{"d_model": 128, "n_kv_head": 1, "rope_base": 10000.0, "init_std_o": 0.0, "weight_decay": 0.0, "lr_head": 0.00861, "final_lr_fraction": 0.1}
Each number is 500 + 50 x the weight over its row's rms, rounded and kept within 0 to 999. Layers, rows and columns count from 0. Numbers have three digits each. The size before them is the row's rms in percent of the matrix's.

# down: layer 10 MLP down (transposed), 320x128, rms 0.386, rows 267-283, columns 0-127
# gate: layer 10 MLP gate, 320x128, rms 0.385, rows 268-283, columns 0-127
# up: layer 10 MLP up, 320x128, rms 0.402, rows 268-283, columns 0-127
down267 107:501509411456499442529535469460471499461494470516482474549472610524542522534569468458575594433462391471445503547484535653500481437498449441518533429515567454498460528563479522564502494378454564573455521514533563539534520463454408542565508420463484499395502395583559524553558519469448548469451423487520531495556519456558526448562461511541512532465532470439475469457496446471446414417528
gate268 103:530480481510541517565429464396441523568502454528560519462488508509496482488439572476444466457438441503509398507550490544593498546524539505564531434593448522490418526533488525487428373466491499484480496496542483535464429435444410491516571548547546584494573428474424475489397490475520586500391543398493564543480541549491432478413510500598448543442494559508541534466394524554436502494512
up268 107:510568477464521492536504544522508563560551454546485546512537467484462522478510436551469507551512529444491422546518523510508538459529468434575506520548457550509523553538486532587535498464330524521408437494480560500343542585510549510540543464498546500527497577446531480458483479518520573448454440452396617457530465571448409434516531531478425481518523394513552512558452561570403587532517
down268 106:408441457545482505459551543553561445599564545524495524542539469442481530583565522447518428403534495479494600495429493475488548447467521531527593520467497495483517478490450450569555518541477524565540486449516489437518477416541553533416471496492467518435566506479391540457550563503394522471516558551548421493453571485434606516453474483531619508554504448468399532455588555435436443466480
gate269 089:475499489492466407613593453592540505539503554490499460492473504462500508472503545502477488581496507589463444499450528515438435382526493548529521511500525458386475530535500509474440480539519470464510465541412471469478504606495634502496548406483567435603510528496535475438518533539509423505497444464557531414389540423532550571625465506466521524477536448416528407464551542564540479538460
up269 088:514476526467564531528440545499566487549406506556468515410486538531580500505539476561498512435551465533516540545530525536522444569461435489532450612516473591604537550470435519428493524514585522495476476452447528571445571440493489448512539507423472429524533581418519562575574407437552569485459538515535415520502485513492494529590621572482534451438415507479458428525492553391466547493504
down269 091:467509489424586537549533455483456515652533497508496426562467508545464513473512476450506467538481572522554556401523465426537502510559539562506501492572484515522506473519567502566509398519505458505524518510437524456543534572482568466486498501533506524512468418545447445479536511474465450398448516556365524427426446575518524488626428518586528481428554478542518464578455587577516516513367
gate270 100:527444507415518403455527475512447535548459520601492440530464491570384446554499504382553491486491520497470474506520490471408421460456413507576525558467526389493493580448507422514472456472532473537464586567494497519503547511525487509455623474469504552599496536423400547462564432509507531540394458548449527442520588484435553507551576475482482538569563547546495497448493493485439503468432
up270 101:493410572562414482499544533460533438578489569457417447448569562499542499518502539509543552560487534436523468457496394506485531452586514523535429435427433512470495477497595472537521472495575476505575498576596516606420522454495445491583574493568474450529458556484488493454539499565508469486472435503529504439551495487471397376517500461537463422472519461462559513558563518399526565422469
down270 100:508452595490475454532453552500470525518485500609481500567535417442512485498436537550522564493483577468471464492497440462543496488514448542478529512487470547469476545500466469497468482474477549519465501492496530439532495439454445494497473485580529514402612581515522523431413478486478427474543420338428450426485526418564517500395510424340613535461498507563475501477442491498635530512480
gate271 102:498559478484498473482461465548504439432480507494421545519552492604492530494521491489580457503512508514520469441487552522534442488493450544533463492523537610466461521508428454480571483597421429452525424485561505454480483445556583533472526472483443387472571509401474468572526496622584455432572478460486455569490444541466506459380477451434419430465543572352518538533486558538489446467499
up271 102:514540545465481507508426440502561433460444614522557526500510530512578439515550521474507529535527548558495587525495455492551407551493490570476469507491505518518546568509431530523451529506497542445441458537516516540527505413406573479360480573394440494497451527482559465415589491490596520515490552449485414483541458544388566445469512434402527439417525590469444480411470558474513452475508
down271 102:514509458546416467524516439528478447497475467527459535433502420458531448490475571465524574577457436563463495597475375517439458472471506447589412475521566505470544426424490458525476472550438417430431494586487541530574457493558611526609470439502469535440591473488544514547506521554437577535509556467451544467595483522447459515477524504539582464456373470528511467478543505555526513458465
gate272 096:514537523512557424428545532468485568533513514583451449576511540518506599512500445518549467461470455600540495484411600428514472585543509456509506496484487560430491509486469411436503456557518467547388545528457434427511479516543501633572623541484572521544555466573487462466528445505507493483552454481532464442566488506572546499421498400490480494513433590514490581492576460495574484531416
up272 085:567501534521629485529535499457450481533459488487543554479465465515486536503482602513541575484467467578528415489440466449509507473453467526463476505609474470443519473540419579458526507549475505468424459496477452619526398427649464507551600492527540637527448511555461569581421495543393441488459493475494514523452553546556491422463460525487569487570459545553489465537518482516549557491479
down272 094:483473476428547450551538541583464484545558553410469466574402564449608556416489476533446539477488566489485440537470513455509463542475597494638581457516519441543587462579501437501478493462525482453536443497506556505485528511457477439467539485470414504403387535518499479488478534493546451467413485594443497524505512552444537448570525459559537543482514500429486503534594493583501585404516
gate273 104:512580374458502534562435523578541590554503529531450474481499486517459589479537475487554515501520525472490512462507408449407515576436530525538488482572506612492529600461502514544448525570520476510514494401454477489435471425431601490418458431513522539476592506505514527519408530416507547456448462551471442480419434535476538589524388442525439513549471584564543540511498495491495457557569
up273 102:535500531462509592538635476442461522532504444508555486445552457561370528516528404466518446537519552433534573404463562506476568561486525539522526485544615552526519494439541457515426589510510475469491456460384449509522495471452524475540502572596478527604529574544478447594455505443502482482414572417494517458487492486534468588502518455562476560546497581433528507453543523530424505510486
down273 106:483480517439614530443478501493479586463551507573474562539484549536461458512370438519494488500459534626462552509467438509473575507510577452471427497557394465500494532483430405567493474476503432462508556438457457484508555499471468511523587408413464537471474499469509548490479543507422537451451483561491455480432533525521419526568436482538456477480540544571478536498626418510635458488432
gate274 106:444524568546551522450590414537433398478555506508595497531618497509559485450479497454609467453468476598454497521461408554450582517479432508573433506479437465435499503496504491374576509505513510540518476573587492553490454509439384561447523538446515498520417431456512497433587454562517505539437484550507482480562550455536496533440490517561478442531475572482469480417536499558541479540471
up274 110:502516522491499460447531389461533488498479511493524445593582504529484453486431426505445562567445514480488581574510368611447533460486437520441460569509513421488537532548499466425532469470494471518435558535655575550557416548406355491514564510576532522488514586498539499449526500524479537537482486561506525507527541531502421565489549443512390439549482512519467505492527476540508465541443
down274 106:474511499464480598461476504489466516491514458470605476529491462459588502533457572484552622589512507549534530461481522505514556438476496499554561479552577464568501494560455483439543541550497545544522496510556458546467478523457447542469474513561495432522403571525584528497387471507491480503521521584468572609460412566508413452447404521466457411605430593513441585400496465525493447475477
gate275 109:480578406499428479428461496474518454509559493541475472471575479569507484390508470547461536468434557491490488446516452482531480449581426668535485424473452433527554480532502492523420503461505373495439440498547539493379442583461640452534521454496521436444534570490440514483589456465535509498507511433540523505455458547491576556504508572552457521461445554464474521498414504474564500485532
up275 102:524527465540415574534534610510560462560553451513522575483488484503495495512495509499524592472476525479466423477499442582418495410520523558497424489403562455464443564560536392497542531676521384597489514505477564445507468481492544462399441536500510437518467449408572531542450498450512565495503439534488495445449443556508432543428455547530443485509469479527457549532412510484474494483508
down275 105:551584458473455488509501559515491506460470458482473593530464518513540464443444490486411529525439496454420546515474401473516486498592512513562491409516502477491472517419570472529530473595455517415511544475527482403571532554468468493532478506449442514557479422497576496520504547409542490453443519435514541407534482491558588552424464441551477364447487533409481447474532474592362597489526
gate276 095:498480459477416516455428406521588453477582559565489596425507535521525439488440487443537443486541586515515491511477467505549521472538488568524435526408486539518483524494470555473460657513522473406501603581539488455435521524465499409471563465474520503498540385522490443496575519498569512500419496501498488549525612524466494475409455446556564536576493551515493520472565474426468425564582
up276 100:487548512399539517549430511443504498447547576506477539545489566492549436554493467527518619488480475543564404427416401543487529471528588496547557491501430487482563485527583400471540449479478587502544504464454605599541547449463529478488523575574464526552457490547426465586520425518432430521509534456420495521509560570535471561456482459498457491407513476499388524477445465464467529457553
down276 095:435466505434470570484447539452493496486524524512457387582450452429403530488510506588550607574457604592436497468522413503476479470504506606539466551546521604440458534492491525448409488489560445482449516468466475496531424502500456460482460470442479496385462516433561598515504526471460501496466467464463541497542506600446460467550508527513498442568519512445472554565417591503575488590518
gate277 104:505527523525519524575547493549458578548531587457440476552526453508475471487535488614449518386514498481498481491444573512490386492430542551413526588515443499610529486450518410564477539412479445493479530530455571558482383552438530441463409496512581536472586457514428486542519527488530565480484436471516569479518529555474542504429448527538435513523569405501530511514446443461455554396529
up277 105:462581513449482490558495516496547554559593486411433511479394514502364470459614539549452471469538502566551472629487540581558617405505422466499456536524539529509466551513519490417494546611575452518499493511508457499435451499540470595457533496440565454475523473576531454419567425504521481484551474443651499457538524542469506480498515494477500538498586481491467483455520492516470486493508
down277 107:567537528491503499590555466458443514541461442522411531440571631511646497420467499599431420416542510529486468463443465505476474431522502500506496456476480542500523504452555573475515559450485480660454442546517528383509527483536570519502534532489538521515508501507526547563504547411465460464438455487572533449548472456428519432503422506410564508481516431417511482542513551496541497593501
gate278 096:454484487453486491420454514422505498541503527499574499545590490573530504489552517513524504453497524532443531415471514443582594521449458462524552402411416511528505499555476604563518525445475591506512514484512599460542455408470460478485461399412527555425489473498511489585493520446509498542428445480480392554492434592396532535515465443515574479603523418529549493455477540592476501571527
up278 096:468433410449547521541477455465483468448538488516577402378464546504558502458424511497494594550616491452470577457468422435541343426460519494437518548464451464495474476526504494492544419449506483531508414447482544517416501537467455496553549532541500497525543660483520481452566546485528405487537543517525446473487556555539532488573463498540562449516434556536514558478424532451482501552482
down278 096:563472485494491482460506466544459465471526398492459454484492550446506487495496511427581483469408557537493469421573533437500519545577450619464525478472544443400442490520377393528448555504604531499495460542471463517500475574489505471438574548496397471536523471560501446454471520558548527485586520480526462547496427525458498483521521493454341532529424564530558505404380513542534513539470
gate279 101:461486586585522425439576488549525563555399539516534472489526585518482515541577420517547526418385607536441634467458524519472547565513574521468463457515514467454375496515560471523451451465471482384509540488455521477472458469532496466592400522399505450564453466490538545554499480523497497492488580536517490586540511471572467481509504584500483491513501420529491579501436479467561543445507
up279 105:587483530543489558513439398532595567431497540512588537529512510487517469498507604429438497490478615533528414495576507402474410486537486517494500496538476457478539625502445497506575518468527546436420565501477420578478465461426521458474440543512566583558435514476412440480526495430472517511538440555498560514414485575406493555551499533539466543497506568543575473564541484466491427519466
down279 104:472561527498449461503480531497449504475506462466541478478523447595477533532504548457598544576509504528488619415515504492493418513530367513560573355549522520598555460529479482452485457519536490446652519565504500528561534537543561419514471449509414384503416481570564543453547504505476464495489584419471458552498491530528531482580544554500479440440449490453493534524483436440541539464527
gate280 099:462568420381469435599416553498410453478504523454530471466441550531466536508576538479471563458494487478497449501482476443485551441523482530532588567512520476478563602505536449463420654524489519460465516516529486506437472445569495498459486522456543504418400550392563506504465472462539515498439583503393427589531492466487448505504570428496465466544463511564474426580502515513441487475420
up280 104:504504527518477522524490587540485563452567494516543476555495447541508448532483456389485438530541479522544558521419514509454527550423428435514455479468472413535555440472451494463513404493557536492441509515536605534556619501571468473423516387451533484439548515557458507466457498457569566493402464447507597553462418490524415460580486559560587578464495506441519533459501405517474574439464
down280 104:479499473494511553493513440456517586496496532535467526525610474546458520599437467511526498483528526518488539447546511543523506495536612500584529440555451503513401419397468503567449478435491546467472514524470607508595618604424491440508551569547543447429477542501495518450464520496551553435575508518562563495424569606556544513598470532426533502490503541382550537503471560541526534485508
gate281 102:445547427528406479483519382547455442526449445521550633499506562491479468528499479460554523524529582548498473500472502472477542459573460384559528486532482469426484532502517527518521567474433495561539440548504537533586523521550571487448565561450562431435537402549479466574513484557524632565451478526611519571473489486476548520413519463557471505433493551513509457518394492585521495466422
up281 095:503521489514471407416536444467439446419544571541514564482389549488476529420488427510501580484572463446514597501487554469573440479517572440525504484503498429466513446451598505560484521520593506475451488607436509535440558507563449519478572606555474455428476533433467474542451460538438531502455467505513489458366483576507576519458454408515468418446545497518516457436453493545501554478454
down281 093:493503498504569550472528442526443451334527525562458464462490538478462433525559557479514452590491456472481474455546514530494500556501467451430558476495522515521453440431538424572457413509498616481434498508493528501478504526467514603541457507501446560477446432441407545569485494475463447501534476586482500538530480534490454470520460494570698364488429518476493484495493517483430576434543
gate282 099:472497573496516456458517536487556572468530493546472520510566476597571546503481493546512597507454479485495476430560493502554418567502396420451510508482467485552568517436458460502525591556523486560508524513479583477513403480553474462484504491545490450448495433568515456545472451519501590392456621441563538432461544489581451532612445431472456583586618520494524490488443466567552492499578
up282 096:469501554581463580493519532461431444587444481520431474445457459477519493489438556532533449505556612571555562503537433446458523601549526503496596503509573456508396519531587469506611391547517472412511529547476440453459555505523486486578509520525559396518477478556442538523419431483461550576515447494605491516513472488446483482531544479476537448523432458547459559462497492375543513469516
down282 107:462491440572428552556529576509485498434563461507500489408532480495487539562482441474509457411504537523550501483547551572514566469433585510504544498620574520522479429572474438492557413502436537424524524504555531510454542516507446471442542478545490520515574473437427489483520445442449539531478574592553540445494482408458365498511476431527586428421425528479525578482467558516607563475484
gate283 103:499560448550492508467457540494521508458633535515516573547470463403551518507445453541460568374488582496505529455564572376396453402582532514556460445441498529535483582455523540530491408509403505502519545501532473511496561504521546503511485523567563486550503409499447512469457488570448468490478533412477444587398569464514512595544520504502543524530499427505522424501458427533541489561449
up283 103:429505512415466501515581449412525426593450521482452413524462479501504492508457461495552453485486531526472517580421509455405529528498508595449490604534536511583351679510531541491537523472463534394520483543478552445440519486504458499534574574485462503508511427449519534485531399452460505517509446537496449508487416504428500571543550476569496431565547499556572556481498537474513465511459
down283 101:482536509558603486494513468479565485359459482448499408568440501463477594481548443577489425513521475433530456508501613445432505486492405471595526541525360481497509431489512523394458474516500538542421533461503516488529418455553526443519503441561486443448545508507383491500443497575517518530465600564489581425488463573466509483525460478492474467492520477536453438443391535507469484479542